Each number is 128 + 32 x the weight over its row's rms, rounded and kept within 0 to 255. Layers, rows and columns count from 0. The size above them is the row's rms in percent of the matrix's.

# layer 7 attention query, 128x128, rms 0.114, rows 18-31,50-63, columns 0-127
size [107  95  99  84  86 126 140  78 121 108 118 115 135  97  70  97  81 121 106  98 104 110  94  94  97  88  90 103]
[[166 174 161 138 136 172  84 137 122 138  75  98 127 114 115 113 131  81 139 104 145 156  96  97 132 192  97 164  90 118 136 115  98 134 109 122 107  45 172 159 128 171 120 173 146 123 103  82  96 119 103 174  74  98 106 160 145 116 109 152 149 140 168 132 172 122 136 100 110 177  82 199 141 107 158  96  97 136 100 147  94  96 131 114 167 131 140 110 143 158 164  39 169 152 201 124 142 160  85 171 135 146 104 126  52 103 151 157 179 121 109 118 133 159 170 112 135 190 130 177 136 153 153 129  72 165 131 100]
 [112 127  66 131 133  61 166 113 166 154 127 160 135 153 129 129 124 151 158  98 149  83 120 121 128  69 128  72 165  81 110 216 112 162 187 153 130 126  96 150 148 118 114 116 117 180  97 176 202 147 131  64 161 105 169 138  62 153 141 132 125 173 107 136 173  96  89 120 118  63 120  95  93 119  58 171 120 140  67 128 137 139  98 148 116 189 178 131 106  85  79 121 114 101 191 141 117 104 148  77 125 124 148 148 143 143 171 120 191 131  91 123 143 128 146 129 167 108 132 111  90 115 144 142 146 103 104 111]
 [131 145 114 100  77 118 171 106  69 130 155 134  84 141 131 121 132 174 160 131 143  87 155 131 158 128 182 106 153 141  89 171 125 171 169 141 143 156 202 174 155 127 112 135  62 110 156 158  89 143 140 121 135 163 164  87 150  98 190 106  95 104 161 158 184  81 101 159 125 125  92 109 132 201  79 142 115 127 149 206 167 110 158 159 114 119 140 179 127 123  73 123 143 131 155  95 150 126  95  88 144 116 117 149 136 101 193 120 139 187 140 151 212 136 125  92 116 150  78 156  81 110 164 164 125 180 130 121]
 [183 133 132  96 101 124 101  81  90 179 147 139 122 100 182 149 142 139 160  79 122 164 168 154 154 132 190 162 138 163  74 170 148 132 196 156 163  79 144 160  96 150 109 125 142 160 113 120 128 110 165 151  76 195 120 140 184  94 189 102 150 109 146 136 157 158 177 189 140 115 117  85 139 162 110  94 140 139 181 105 152 102 140 114 114 165 118 171 127 130 174 169 131 166  96 106 122  95 121  84 153 121 193 194 135 164 147 177 129 131 143 158 168 124  57  82 110 133 105 163  81 116 129 151  97 110 126 100]
 [130  80 107 167 168 136  75 131 191 191 104 125 167 162 119 123  96  90  81 109 135 182  93 146  90 126 101 144 121 109 193 113 139  66  82 134 121  78 143 122  73 140 133 157 131 163 125 159  97 142 146 180 133 151  77 161 146  98 113 176 132 155 145  79  99 162 188  58 188 151 120 103 174  63 156 157 158 134 150  91  99 127  89 134 163 132 107 118 153 127 191 127  98 143 125 146 111 109 129 174 113 131  76  79  92 137 123 111 132 130  96 113  89 108 111 168 125 166 152 132 185 121 123  60  98 126 133  90]
 [147 133 106 120  77  99 105 133  95 130 155 116  95 141 168 115 154 187 155 147 168 101 121 109 159 138 155 110 108 113 147 205 155 169 155 166 121 160 173 131 139 122 148  95 117  64 168 144 166 115 138 102  64 126 240  59 137 165 158 121 141 152 127 145 173  91  68 135 109 137 119 125 148 157  85 137 131 107 140 183 174 130 151  98  64 114 158  93 145 127  88 134 138 133 168  88 151 163 141  87 131 121 137 148 123  60 177 109  87 129 124 147 158 162 102 124 106 117 113 120  59 116 104 206 176 120 137 157]
 [117 122 122 104  71  99 162 131  64  66 135 119 103 145 147 149 191 145 153 140 120 108 113 108 162 106 132  64 128 153 145 167 156 193 187 109 135 156 168 133 162 135 162 147 100  91 126 155 121 139 164  80 101 152 178 132  79 116 163 100 109 137 152 152 172  84  85 141 101 149 146 159 132 223  65 127 105 104  95 199 177 116 125 142 131 144 167 133  84 122  96 130 101 122 195 145 167 150 102  39 129 116 124 157 133 128 170  89 152 161  96 180 152 127 112 129 124 123  90 136 110  96 158 176 150 136 111 147]
 [131  96 134 117 114  60 168 196 122 207  90 136 162  89 130 123 174 135 103 121 149 151 181 145 140  65 148 138 136 199 151  79 181 163  57 107 104 170  52 131 120 155  62  85  88 179 121 119 101  89 162 139 131 155  95 138 103 131 121 106 117 101 127 119 138 143  89 145 119 115 120 147 116 136 116 108 140 183 130  87 142 167 149 150 130 122 143 137  81  99 136 159  49 126  98 146 149 122 116 129 143 125 111 169 172 113 112 161 106 106 167 103 168 146 151 177 126 135 152  85  57 104 158 181  91 122 174 122]
 [161 163 110 178 101 175  94 122 158 163 143 113 150  98 105 121  89 134 136 116 178 108  96 156 117 119 162  75  91 119 133 191 113  91  65 159 127  97 156 132 130  69 139 151 109 136 120 185  92  98 103 101 172 138 186  90 203 159 165 127 157 152 156 153 171 114 103  99 158 147  96 111 178 111  94 153  91 126 183 150 129 118 168 101  81 148 142 114 111 131  97  86 187 147 173 107 150 117 122 100 112  85  84  91  64  61 148 109 118  97 132 130 137 125 164 123 182 131  78 181 151  98 124 122 112 162  86 171]
 [146 137 122 122  91 153  48 164 191 149  86  65 100 154 122 115 122 139  35 147 133 132 128 141 121 124  76  99 113 136 119 178 139 134 125  64 165  96 133  96 132 129 149 145 144 148 202 198 137 107 152 140 110  75  91  82 109 123 114 138 125 162 127 164 189 120 167 149 124 149 121 130 134 122 119 128 133 154 121 132 128 156 175  80 123 100 151 105 156 166 134  71 130 112 118 104 193 183  89  96 137 111 106 163 165 108 144  39 167 102 145 143 115 125  97  87 126 170 127 147 200  96 160 131 147 145  93  72]
 [101 154 138 115  80 177 107 165 146 133  93 108 131 173  95 108 110 179  65 207 132  48 118 160 112 119 156 145  83 128 196 123  83 140 116 120 172 115 122 148 100 138 155  76 103 145 172 127 105 164 116  98 140 116 132  72 136 161 104 100 135 119 137 191 143 184 120 207 139 168  76 180  60 152  86  94 157 171 139 128 101 137 176 182 117 201  94 145 118 121  94 104 157 119 166 125 134 129 145  80  77 147 115 121 148 161 118 118 132 139 174 147  89 121 152 136 113 156 140  93 144 108 170 101 148 120 108 122]
 [142 129 148  70 181 105 151 134  84 136 116 197 125 130 140 161 165  62 149  97 201 152  81 104 143 135 127 139 172 146  99 114 119 136 225 171 106 115 175 138 158 126 115 129 201 180  94 162 132 119 120 123 103 135 108 173  90 127 147 104 115 192 121 104 100 132 183 120 173 106 131 108 122  84 121 156 180  94 102 100 125 108  78 109 174  66 164 137 117  93 169 130  91 143 140 129 157  99  82 140 155 124 171 158 113 139  92 103 210 124 143 141 137 119 135 138 175 126 113 120 129 186 109 129  62 114 116 152]
 [183 117 130 146 117 107 167 168 102 139 126 188 133  87 150 136 136  78 141  95 128 166 123 130 167 145 162 199 103 109 141 133 124 156 193 145 115 129 202 142 130 179 137 139 167 119 100  97 156 130 102 179  85 134  83  97 136 114 106 141 114 120 158  61 130 190 206 168 129 136 117 156 116 128 141 133 194 124 133 149 117  99 101 142 183 105 121 160 162  91 191 129 142 148 147 138 105 115 116 181  87 155 148 174 160 168 140 193 108 145 149 138 156 124 118 116 124 158 126 141  98 199 123 116  47  94 107  57]
 [162 140 111 148 121 194 169  82 125 149 165 123  96 143  66 158  81 115 156 105 145 163 108 189 144 159 100  76  61 127 124  97 153  71 125 110  57 125 124 131 104  62 124 160  86 174 153 131 145 197 114 139 159 102 126 157 147 157 129 102 133 102 142 127 120 111 131 128 100 162 135  91 112 143 159 148  98 105 129 171 159 151 173  98 107 156 137  79 115 121 167 115 153 116 113 126 146 163  90 145 127 135 137 119 207 138  78 118 137 165 113 141  90 198 172 113 110  85  71 147 164 115  87 107 130 120 128 234]
 [147 171 115 168 142 155  96 152  54  84 130 122  67  87 124 148 139 120 114 102 148 161 123  87 145 144 199 114 108 149 117 117 132 111  95 104 140  93 155 139 134 120 134 128 215 109  82  90  99  94 133 134 143 134 205 154 161  74 160 119 147  84 129 172 146 138 141 241  88  87  94 177 165 138 124 101 172 119 140  86 115  92 127 133  99 116 130 141 102 162 130 123 137 102 154 142 141 115 101 195  98 117  89 120 116 132 156 163 106 173 119 180 166 134  66 110 140  86  90 130 153  69  78 122 149 135  96 104]
 [146 117 144 133 148 194 115 103 172 121 133 120 135 151 103 157 109 121 148 155 176 136 150 184 102 151  75 141 166  59  91 214 130 124 161 127 130 123 145 101 108 113 129 160  92 165  97 193 183 181  66  72 118  98 107 125 112 146 148 133 121 203 123 102 131 170 187  59 139 155 151 126 101 110 148 173 105 137 133 150  61 157  70 143 131 158 122  95 136 153 102 107 150  96 121  81 122 117 143 123  89 105 181 116  91 116 116 126 169 103  93  96 124 102 118 130 181 112 118 160 145 176 107  79  77 115  93 176]
 [135 126 118 138  87 136 170 143 100 120 171 135  85 153 148  66 167 169 171  89 136 127 153 104 120 128 124 110 124 125  98 177 110 120 162  97 106 122 167 115 157 176  90 146 109 113 163  68 104 115 124 146 112 165 117 131  79  97  83 109  68 126 124 161  91 134 122 168 145 174 101 224 154 242  95 134 121 112 104 163 145 124 205 142 171 132 105 140 203 122 146 144 114 159 102 138 156 163 125 133 112 160 135 166 155 143 180 167 159 126 137 207 138 201 106 107 151 139 118 141 118 139 134  87 116  93 141 107]
 [143 170 153 103  77  56 125 108  98 130 142 137  86 154 158 141 183 114  89 104 103 137 127 105 186 110 147 123  89 170 174 116 146 166 151  93 126 143 144 184 137 155 119 116 147  85 139  87 118 159 197 149  89 153 137 139 148 126 109 108 129  58 170 175 161 108  96 182 122 146 128 110 134 164 115  87 144  95 150 141 187 129 164 130 159 147 119 132 139  90 199 105 134 178 121 159 134 170 105  94 138 168 103 205 163 127 100 128  99 159 121 146 156 166 157 154  72 171 121 170 130  83 149 200 168 123 185  98]
 [136 121 139  90  91 123 128 145 138 105 147 100  82 167 144 148 155 106 107  80 138 161 102 115 163 115 103 134 116 136 176 133 156 126 103 127  81 148 167 180  71 115 113 151 172 104 156  82  99 148 133 210 157  80 101 151 173 192  99 150 111  97 143 187 163  73  96 158 124 155  79 106 102 153  92 141 101  87 151 170 149  96 165 149 158 161 126 120 144  85 159  95 162 190  95 102 131 212 110  93 109 117 122 172 151 108 130 102  98 171  99 153  81 199 125 155  92 105 120 186 176 102 141 154 144 132 130 105]
 [121 135 155  74  60 114  92 170  76 104  93 145 121 139 162  83 181 123 164 143 107 165 162  97 182 122 149 179  69 192 121 161 128 206 180 113  98 139 104 154 157 161 123  94 102 109 131  99 137  88 177  93 108 147 164  72 139 118 152 143 165 106 150 137 158 152  73 187 110 118 124 102 117 134 113  96 130 147 105 115 168 152 170  88 147 114 108 166 152 161 114 146  94 123 118 211 116 124 133  58 146 158 129 177 134 125 132 159 137 135 146 109 133 152 120 144  72 160 162  95  99 118 125 170 123  94 204  96]
 [133 172 122 114  78 126 178 124  87 140 104 143  97 145 151 116 174 110 142 105 140 156 111  81 210  78 158 120  76 190 148 140 137 181 151  94 104 162 168 153 160  89 132 183 123 133 123 123 118 156 202 124  53 172 137 108 146 126 139 128 112  99 183 138 173 108 125 177 121 120 115 117 109 172 103  81 151  84 146 193 180 130 144 125 160 177 138 141  96 100 139  55 122 133 173 156 172 155 119  99 130 139 122 176 170 129 128 164 122 141  76 112 143 149 166 113  60 174 135 158 123 112 124 154 134 131 182  87]
 [ 93 120 129 155 154 113 114 132 105 149 101 162 176  85 135 137 118 164 132 179 127 115 142 147  74 110 149 130 200 118 113 104 157 130 102 115 183 114  67  65 128 133 157  61  80 153 104 161 173  85 142  89 137 165 154 128 102  97 148  77 171 166  84  86 108 167 153 111 123  80 163 102 126 104 151 118 122 198 101  82 133 164  73 126  86 111 134 153  90 179  81 174 100  79 127 142  91  51 130 142 147 131 116 107 109 113 110 139 161 109 160 117 189  60 113 139 145 128 125  77  99 152 113 148 111  78 147 103]
 [179 155 136 118 117 151 114 166 158  90 116  94 124 162  87  94 158 101 113 118 142 137  85 141 124 100  41 126 107 146 151 126 120 126  72  74 142 106  87 174  71  89 187 188 121 175  93 127  78 137 119 171 146  79  61 143 159 120  91 144 131 155 168 160 143 142 149 111 133 136  57 118 124  88  73 162 100 116  77 185 149 161 130 140 157 123 114 172 132 152 169  73 124 130 161 124  92 167 138 119  47 142 117 135 113 116 190  74 165 148 116 100 125 154 105 153 121 134 105  95 153 136 115 120 126 181  78 116]
 [166 159  46 182 101 125 109  87 104 158  74 137 145 102 135 187 121 146 103 119 102 180 151 128 145 170 102 123 137 116 129 139 120 157  95  78 158 158 142 132 150 149 138 140 115 160 123 195 149 148 183 135  92 166 153 141 121  98 126 110 101 126 138  94 155 115 168 149 113  95 125  87 120 137 155  70 199 138 170 147 154 178  49 119 126 156 177 105 152 139 138 140 125  89  90 103 159 108 119  92  91 124  54 156 151 103 142 183 182 137  98  86 179  73 122 162 114 110 126 124 185 141  42 116 126 142 127 102]
 [142 119 104  57  84 163  82 138 112  65 131 136 128 131 128 132 131 145 144 108  85 119 153 140 133 155 173 137 103  90 138 105  96 100 175 133 144 121 122 131 166 163 112 143 147 163 134 129 109 108  65 151  44 102 163 112 114  99  51 190  93 151 145 176 110 148 138 166 165 182  86 151 168  99 144 115 156 129 101 166 161 144 191 130 125  87 126 148 201 108 171 154 181 176 129 178 147 108 182 135 104 110 205 130 116 134 166 125 145 113 156 162  64 205 105 113 145 147 111 114 135 114 112 122 106 160  96 119]
 [132 157 129 101  76 161 121 144 129 128 136  74  54 142 101 147 151  99 121 101 107 117 113  87 132  95 143  84 151 100 127 188 144 139 142  94 133 159 144 194  69 105 108 162 162 146 135  91 121 128 106 195 120 112  74  94 181 146 112 169  80 103 147 155 147 109 127 172 113 170  66 132  85 185  83 141  99  75 147 185 141 111 145 130 139 169 128 142 124  86 135  90 153 124 182 125 178 172  85 101  89 150 146 181 204  88 148 102  96 137  82 124 105 156 151  92 120 152 106 165 142 137 180 105 118 176 135 107]
 [138 128 164 102 128 140 150 157 121 131 109  64 157 135  99 189 163 100 142 127  72 163 116 130 117 121 131 176 153  71 104 142 201 103 120 112 133 143 121 116  74 121 108 136 152 139 129 107  98  71 142 165 152  44 103 140 171 128 184 131 112 134  90 149 105 120 162 168 159 118 137 131 109  83  91 183 130  65 166  69 104 121 177 137  81 120 158 116 196 100 154 133 151 145 126 138 205 175 174 161 134 118 119 154 137 140 146 128  81 160 170 150  41 126 114 165 175 116 107  94 148 141 170 108 132 148 109 176]
 [149 121 166 141  84 128 131 117 158 153 184  94 101 194 114 131 142 117 141  78 162 147 120 121 172 161  96 105  80 151 145 151 130 133 207 150 111 123 151 151 125 145 111 149 184 148 120  99 147 152 100 145 148  89 129 208 136 145  96 163  78 101 148 175 112 120  77 159 151 230 117 163 144 124 157 195 125  90 145 123 115 136 197 101 137  87  79 129 129 110 150 103 133 176 112 147 161 189 131  80 128 131 180 135 142 126 116  84 116 131 110 133  63 178 126 132 113 132 103 179 161 146 156 125 158 139  64 180]]
# layer 7 attention key, 64x128, rms 0.098, rows 18-31, columns 0-127
size [ 71 101  92  89 119  82  73 111 107  98 105 113 112  86]
[[ 98 140 142 136 155 121 111 143 111  88 105 199 147  43 106 197 123 110 158 119 100 140 137 163 107 128 112  61 129  75  93 154  65 115 135  66 162 111  87 125  63 107 143 142 113 133 109 144 100 168  78 102 163 117  45 141 169 123 124 136 103 168 162  60 184 134 185 134  82 120 162 138 153 126 156 161  81 132 213 132 164 131  86 132 136 127 124 104 105 107 112 129 123 107 137 120  99  77 118 111  94 114 136 130  97 100 168 186 152 107 115 143 110  79 103 152 106 160 100 119 141 119 105 159  63 117 118 115]
 [140  80  70 118 137 145 154 106  85 144 158  54  31 158 115 136 114 139 126 136 145 124 169 120 146 140 166 153 148 190  83 123 196 142  96  88 158 158 138 111 176 100 126 122 202 107 128 145 142 120 147 160  80 127 164 101 110 115 115  91 145  98  94 158 105 134 101 158 144 142 116 133 143 162 130 133  65 113  59 131 133 125 139 115 109 112 116 105 145 159 144 134 185  70  80 123 187 170 185 121 122 121 187 140 156 169 140 124  83 217 109 142  86 144 108 101 113  84  97  94 146 144  90 122 150 101 152 158]
 [108 171 116 134 119 109 158 185 141 160  80 138 162 100 178 142 161 100 140 141 124 113  74 157 179 114 103 143  61 111 168  90 116 152 101 158  86 136 136 149 132 129 103 126 135 105 153 117 143 100 118 142  67 118 116 113 109 158 138  98 158 153 155 129 147 184 137  97 159 129 158 161  17  94 124 115 194 169 113 140 117 144  64 161 146 145 172 137  53 113 126 100  68 107 158 154 159 161 126  64 140  71  98 146 140  96  97  76 106  91 179 145 110 114 185 148 163 131 166 168  95 119 149 131 119 156 171 109]
 [116 204 158 150 137 125 127 147 105 137  66 185 212 114 143 105 147 103 114  93 128 124  48 177 154 136  86 118  97 102 165 102 122 174 100 144  91 159  74 128  95 150 149  98  27 155 147 110 133 121 126 109 110 148  92 150 120 109 126  78 130 149 126  76 164 146 131  94 160 123 150 136 101 100 163  91 133 143 129 111 140 173  91 142 124 150 158 138 124 102  98 106  66 149 163 184 123 125 116 105 114  75  54 126 103  63  88 125 154  60 176 121 157  90 170 148 147 148 152 128 117 137 150 151 112 127 147  83]
 [119 187 173 172 116 108  77 120  72 140  75 144 186  70  72 107 106 106 129 118 130 106  85 142 176 112 127  62  87 161 170 111 120 160 122 120 111 154 111 143  99  97 124 139  46 141  93 149  99 124 110 141  93 133 128 165 142  67 117  69 131 107 140 106 166 158 143  76 150 100 132 136 106 110 114  93 113 116 104 108 155 167  88  79  70 126 172 156  98 113 105  89  74 123 180 163 131  98  78 153 143  80  57 158 135  99 126 127 146  93 160 115 185 116 157 139 149 120  88 109  97 116 156 141 101 177 106  86]
 [100 137 178 170 101 101 114 149 109  53  81 138 113 106 128 173 131 122 174 121 109 118 149 119 223 154 150 115 153 117 206  89 131 193 111 116  87 166 158 167 106  74 138 136 164  62 147  74  93  99 161 181 162 110 100 164 111 105  72  87 108 109 140 111 191 116 131 141 166 137 120 104 127 161 120 118 149 132 143 105 148 157 112 136 143 154 112 141 130 107 160 153 123 143 106 176  72 175 103 113 133 188  73 207 154 141 133 147  96 113 133 126 132 126 128 127 111 153 139 116 128 120 106 196  79 126 140  64]
 [159 178 134 159 166 159  82 110 117 113  63 132 200  84 138 135 187 129 176 126 112 174  80 186 255 162 107 127 141 123 169 114 115 175 133  99 110 165  88 197  63 151 159 134 111 167 105 134 121 100 127 141 105 119  95 127 129  75 142  56 132 156 155  97 166 119 153 110 160 122 117  82 104  60 139  97 151 112 149 145 157 168 111 137 115 162 141 113 111 126 117 100 105 108 128 152 118 110 125 108 113  94  60 161 118 100  84 138 147 120 142  85 161 106 161 117 146 156 140 142 125 111 109 157 125 116 157  81]
 [122  56  86  64 124 144 147 141 129 160 178 109  67 154 189 114 132 155 125 142 101 136 164  74 106 136 157 166 163 186  55 108 142  87 160 160 142  93 128  79 191 138 114 146 192 108 155 109 165 130 151  93 143 137 172 123 105 174 149 187  92 137 112 162  86 121  99 186 103 137 157 141 124 150 122 153 116 122 119 106  91  89 106 158 197  98  75 110 125 148 160 142 177 108 104 137 164 136 177 124 132 175 198 110 143 183 112 126 114 170 115 130  86 132  67 116 140 141 137 125 160 159 106 105 137 102 138 147]
 [107 152 172  88 145 156 109 162 109 132 119  99 123  44 116 205 114 142 106 143 185  75 153 125  82 132 153 134 131 109 130 138 150  68  80 175 107 126 133  70 135  69  86 122 134  39 130 106 117 168  75 117 113 106 111 166 120 144  66 115 153 112 109 143 116 150 142 103 143 131 102 149 101 103 123 121  87  97 118 107 115 135 104  90  54 119 213 111  63  90 128  93  88 112 145 148 167 160  98 152 156  89 155 128 132 146 152 153 136  90 146 170  85 175 111 129 123  98  80 198 156  97 126 132 124 150 121 115]
 [144 164 161  82 121 118  58  94 105 122 153 119 100 142  57 139 166 179 173  81 185 142 129 161 155  58 101 143 148 140 136 161 130 124 132 153 172 164 107 178 120 149 211 140 141 133 125 124 143 124 102 111 190 100  74  96 103 154 112 133 136 157 125  87 109  86 112 146 148 154 119 109 180 149  76 139  84 179 116 117 171 129 113  94  95 120  52  57  93 133 122 104 145 115 139 161 181 115  99 120  94  56 148 108  92 171 123 110  92 115 125 160  80 136 139 118 184 105 134 143 124 157 147  73 143 132 152 154]
 [ 99 140 119 135 117 112 127 119  97 197  62  76 132 133 169 143  61 149 164 136 160  71 169 142 157  66 154 151 144 128  95 154 183 129  99 146 146  89  99 133 120 128 153 119 132 142 124 121  79 105  49 127 114 114 134  57  96 156 149 131 139 113 114 139 202 115 108 110 122  87  89 141 147 104 111 138 169 202  94  89 102 107 140 129 115 155 149 151 128 155  94 109 103 131 110 189 121  92 125 139 160  81 130  85 131 155 135  49  88 109 132 132  94 128 127 112  70 122  95 142 116 103 238 112 152 176 117 135]
 [137 145  98 161 111 111  65 147 111 174  86 138 100  62 141  89 120  97  90  71 104 135 112 133 155 107 129 106  79 154 116 110 121 142 107  84  85 130 153 124 135 123 144 136  95 104 164  85 110  91 139 126  75 139  94 115 143 104 101  38 123 154 134 114 183 189 121  86 186 147 184 179 142 118 176 136 154 105 178 152 191 149 108 108 131 107  97 142 147 133  77 129 108 105 129 146 174 141 106 138 133 134 110 142 145  88 112 139 158  75 128 112 152 155 138 138 130 116 117  69 154 109  48 188  55 156 162  59]
 [143  99 113 109 129 126  92 171 130 127 112 182 114  61 173  68 127 125 106  66  96 107 129 110 175 119 134 116  73 118 124 138  34 135 179 120 103  97 172 185 122 125 143 160 136 158 166 134  89 113 111  99  95 146 119  94 149  98 105  98 131 149 192 113 146 140 167 130 103 114 121 205 119 120 171 140 168 119 184 159 152 106  69 187 203 129 136 155 155  78 154 121 136 137 173 128  97 108 162 106 109 144 125 207 152 169 132 151 115 127 119 141 119 121 144  62 150 175 166 127 160 134 134 141  83 185 125 120]
 [110 120 145 185 113 117  96 124 149  87 119 100 204  95 114 145 148  92 142  94 145 132  58 166 200 112 106 118 140  85 185  92 104 125 131 136 124 147  79 168  59 101 129 123 114 168 102 109 134  96 187 179  97 144 170 169 139 121  97 112 134 101 129 130  95 113 122 112 123  97  75  70 135  20 111  73 111 125 128 104 179 176 119 140 106 113 126 133 127  92 139 143 125 147 155 140  96 107 111 162 155  67  65 128 153 133 100 135 159  82 129 138 171  98 146 146 128  82 166 108 130  75 146 161 192 143 148 122]]
# layer 7 attention value, 64x128, rms 0.0886, rows 0-3, columns 0-127
size [ 91  97  95  92]
[[110  66 101  75 164 136 161 121 118 108 158 135 166 117 151 109 103 160 169 139 109  88 152 179 134 110 139 113 125 133 136 108 123 120 167  78 161  99 132 177  91 147 166 182 151 158  90 127 170 154 115  78  96  92 178  85 164 176 188 128 143 126 139 182 128 134 105 131  70 173 165 140 101 113 143 115 113 131  73 107 179 111 132 148 128 139 128 196 135 143  73 108 125  90 171 141 115  87 130 145 130 113 170  95 131 197 113 106 135 116  78  65 125  89 134  62  97  83 121 147 123  83 144 105  42  80 109 143]
 [105 142 162 114 150 175 117  48 135 125 160  78 139 130 141 151 156 122 117 128 157 128  65  81 134 138 135 145 209 189 107 128 168 121 136  96  94 102 135 124 137 136  45 135 152 196  88 184 185 139 133 154 124 145 128 155 127 145 175 135 164 137 109 137 163  95 108 138  29 161 116 127 114 128 125 123 119 139 205 125 171 107 154  94 133 175 154  94 109 164 139 119 136 132 150  97 207 150  85 154 100 101 144  85 157 103  75  88 163 150 155 114 158 102 132 116 128 117 152  91 125 148 132 147 123 205 131 165]
 [159 154 105 183 151 155 133 166 123 197 166 162 142 135 103 185 145  98 177 119 174 157 106  87 123 132 143 169 120 139 146  83 103 120  49 122 177 127 120 114  96 162 127  84 126  64 137 140 100 199 112 184 142 145 133 135 116  98  79 110 134 113 158  95 106 125 130 158 180 121 120 172 123 172  99 111  97 122 103 150 125 129 156  88 144 121  34  78 135 170 168 101 148 153 118 164 120 125 191 133  97 115 111 143 158 166 120 102 143  91 155 100 156 105 169 159 114 124  92 154  96 138 202 142  96 122 109  47]
 [132 108 123 122 135 165 169 179 157  95 126  92  88 118 140  50 124 156 133  77 145  92  31 140 128 168 151 140 144 118 188 120 145 110 164 138 124 119 144 157 133 165 142 107  81 119  53 179 125 122 106 146  89 126 214 135 128 113 116  70 138 110 131 174 158 210 127 161  93 107 157 168 122 108 157 158  93 118 122 126  91 162 119 148 107 158 117 137 114 171 127  75 139 161 189 159 120 116 132 153 141  90 148 114 195 182 149 152 154 137 163 156 156 131 140  60 140 117 106 147 132 173 144 159  77 150 119 170]]
# layer 7 attention output (transposed), 128x128, rms 0.0668, rows 0-3,32-35, columns 0-127
size [118 112 100 122  80  84  88  63]
[[ 97 131 108 179 135 177 131 119 122 120 147 113 158  64 204 181  82  88 170 122 147 142 154 144 197 144 118  62 146 100 169 151  79 126 161 124  94 150 206 195  99  89 188 136 125  98 135 105 141 114 124 170 109 124 141 125 124 159 153 106  90 100 196 138 163 154 147  95 117 184 130  97 124  72 139 186  76 132  83 165  98 142 126 113 155 128 155 147 158 113  75 110 120 113 112 178 147  96 117 115 137  67 127 132 124  67 122 141 112 103 141 104 147 166 119 149 118  92 106 184 167 138 111 101 134  64 129 131]
 [117 165 153  60 144 128 106  97 116 111 145 109 170 146 131 107 151  78  92 160 155 181  26  99 147 148 113 138 152 143  99 119 147 161 145 191 126 114 150 110 155 139  90 189 171 133 132 130 126 138 108 205 108 182  70 114 103 130 135 170 103 126  87  73 127 138 143 139 125 128 101  85 136 153 106 174 156 124 142  83 113 132 158  78 120 104 166 119  86 120 122 142 189 140 166 111 202 191  72 145 123  64 106 110 156 107  65  89 151  98 134  95 118 121 147  87 176 134 116 141 133 163 134 112 130 182 109  96]
 [147  97 114  74 192 129  94 118  96 107  91 179 155 171 143 142 194 181  99 125 115 184 138  90  52  88 128 149 153 149 153  89 146 107 156  81 126  90 149 151 130 128 115 112 112 118 166  95 149 190 121  99 164  78 138  81 121 128 170 147 117  99  83 148 155 123 136 102  82 119 118  80  82  89 156 108  64 113 155 170 122 123 126  47 127 114  91  87 174 138 150 183 110 125  98 114 215 112 132  90 159 151  88 130 149 139 176 141  94 103 168 165 165 125 127 118 138 115  80 129 102 144 144 116 160 154 157 121]
 [121 111 134 157 144 162  93 177 124  93 112 154 120 137 157 113  68 160 105 103 170 122  82  81 142 158 106  66 135 100 193 113 157 115 182  93  71  96 190 109 150  88 186 118  68 151 145 159 133 152 133 149  82 150 175 137 104 135 129 151  89 121 142 133 136 152 114  90  88 115  95  88 105  65 128 170 104 164  78 128 137 170 143  96 172  65 151 124 120 135 128 165 126 132 119 150 152 189 147 126 116  80 126  82 183 109 135 130 124 123 211  93 146 168 121  73 119  97  77  76 157 139 166 157 123 143 147 137]
 [137 166 157 175 165 154 117 195 108  87 119  79 130  58 102 127 101  81 130 102 167 137 121 133  90 180 125 180 102 116  91 147  85  65  82 183 130 158 191  98 147  94 136 183 127 125 130 137 103  68 114 139 206 161 113 179 123 128 108 108  77 153 169 131 129 106 158 112 125  93  95  72 137  90 145 182  73 114 108 143 148  82 137 136 114 136 126 139 116 176 142 141 131 131 123 143 143 135  88 125 105 135 130  41 100  94 131 133 126 141  99 126 110 124 167 134 174  90  94 183 199 118 114  98 130 161 114 170]
 [127 122 145 207 159 160 178 167 133  96 125 100 102  48 147 157  79 116 182  97 169 142 135 129 197 140 120 173 107 129 121 146 108 123 133 114  97 142 133 153 121 112 167 179 149 106 145  89 141 120 162 116 157 173  87 213 119 159 121 130  77 151 131 139 126 112 131 107 133  87 192 101 113  85 146 147 107  99  93 127  99 138 159 180 113 137 139 143 139 137 231 159  75 135  93 129 136 111 152 128 142 105 168 106 122 123 167  98 110 149  91 161 136 133 194 111 197  87 125 172 152 160  80  90  85 125 141 167]
 [ 83 153 120  73 117  91 108 160 173 145 167 127 124 174 110 116 155 130  47 125 132 119  83 123 146 176 141 124 150 105 106 126 121 193 133  30 165  71  61 111 135 137 118 111 184 112 126 126 140 141 130  74  86  81 126  97 125 123 162 128 141 155 107 132 165 122 124 174  57 174 117 170 126 149 121 124 160  82 164 142 128  79 132 120  69 162  90 203 122 107 148 163 126 128 157 101 186 126 116 118 123 127  91 147 123 136 142 138 101 121  66 166 118 122 116  67 103 192 113  97  79 137 159 140 152 164 165 128]
 [119 153 153 169  82 105  98 120  60 124 168 110 135 135 113 149 136  59 123 150  45 133 102 174  66 113 133  79 120 101 118 150  74  93 141 131 126 153 135 120 146  69 126 152 131  90 110 108 168  77 154 159 122  75 134 124 162  78 109 137 108 152 182 126  45 121 205 174 187  81 159 144 136 136 129 136 124 106 125  94 125 122  87 139  27 154 131 140 161 117 129 144 121 127 117 195  57 171  88 144  99 126 141 116 118 113 105 106 114 133  84 114  87 117 127 140 142 127 161 141  95  76 140 144 127 151  91 108]]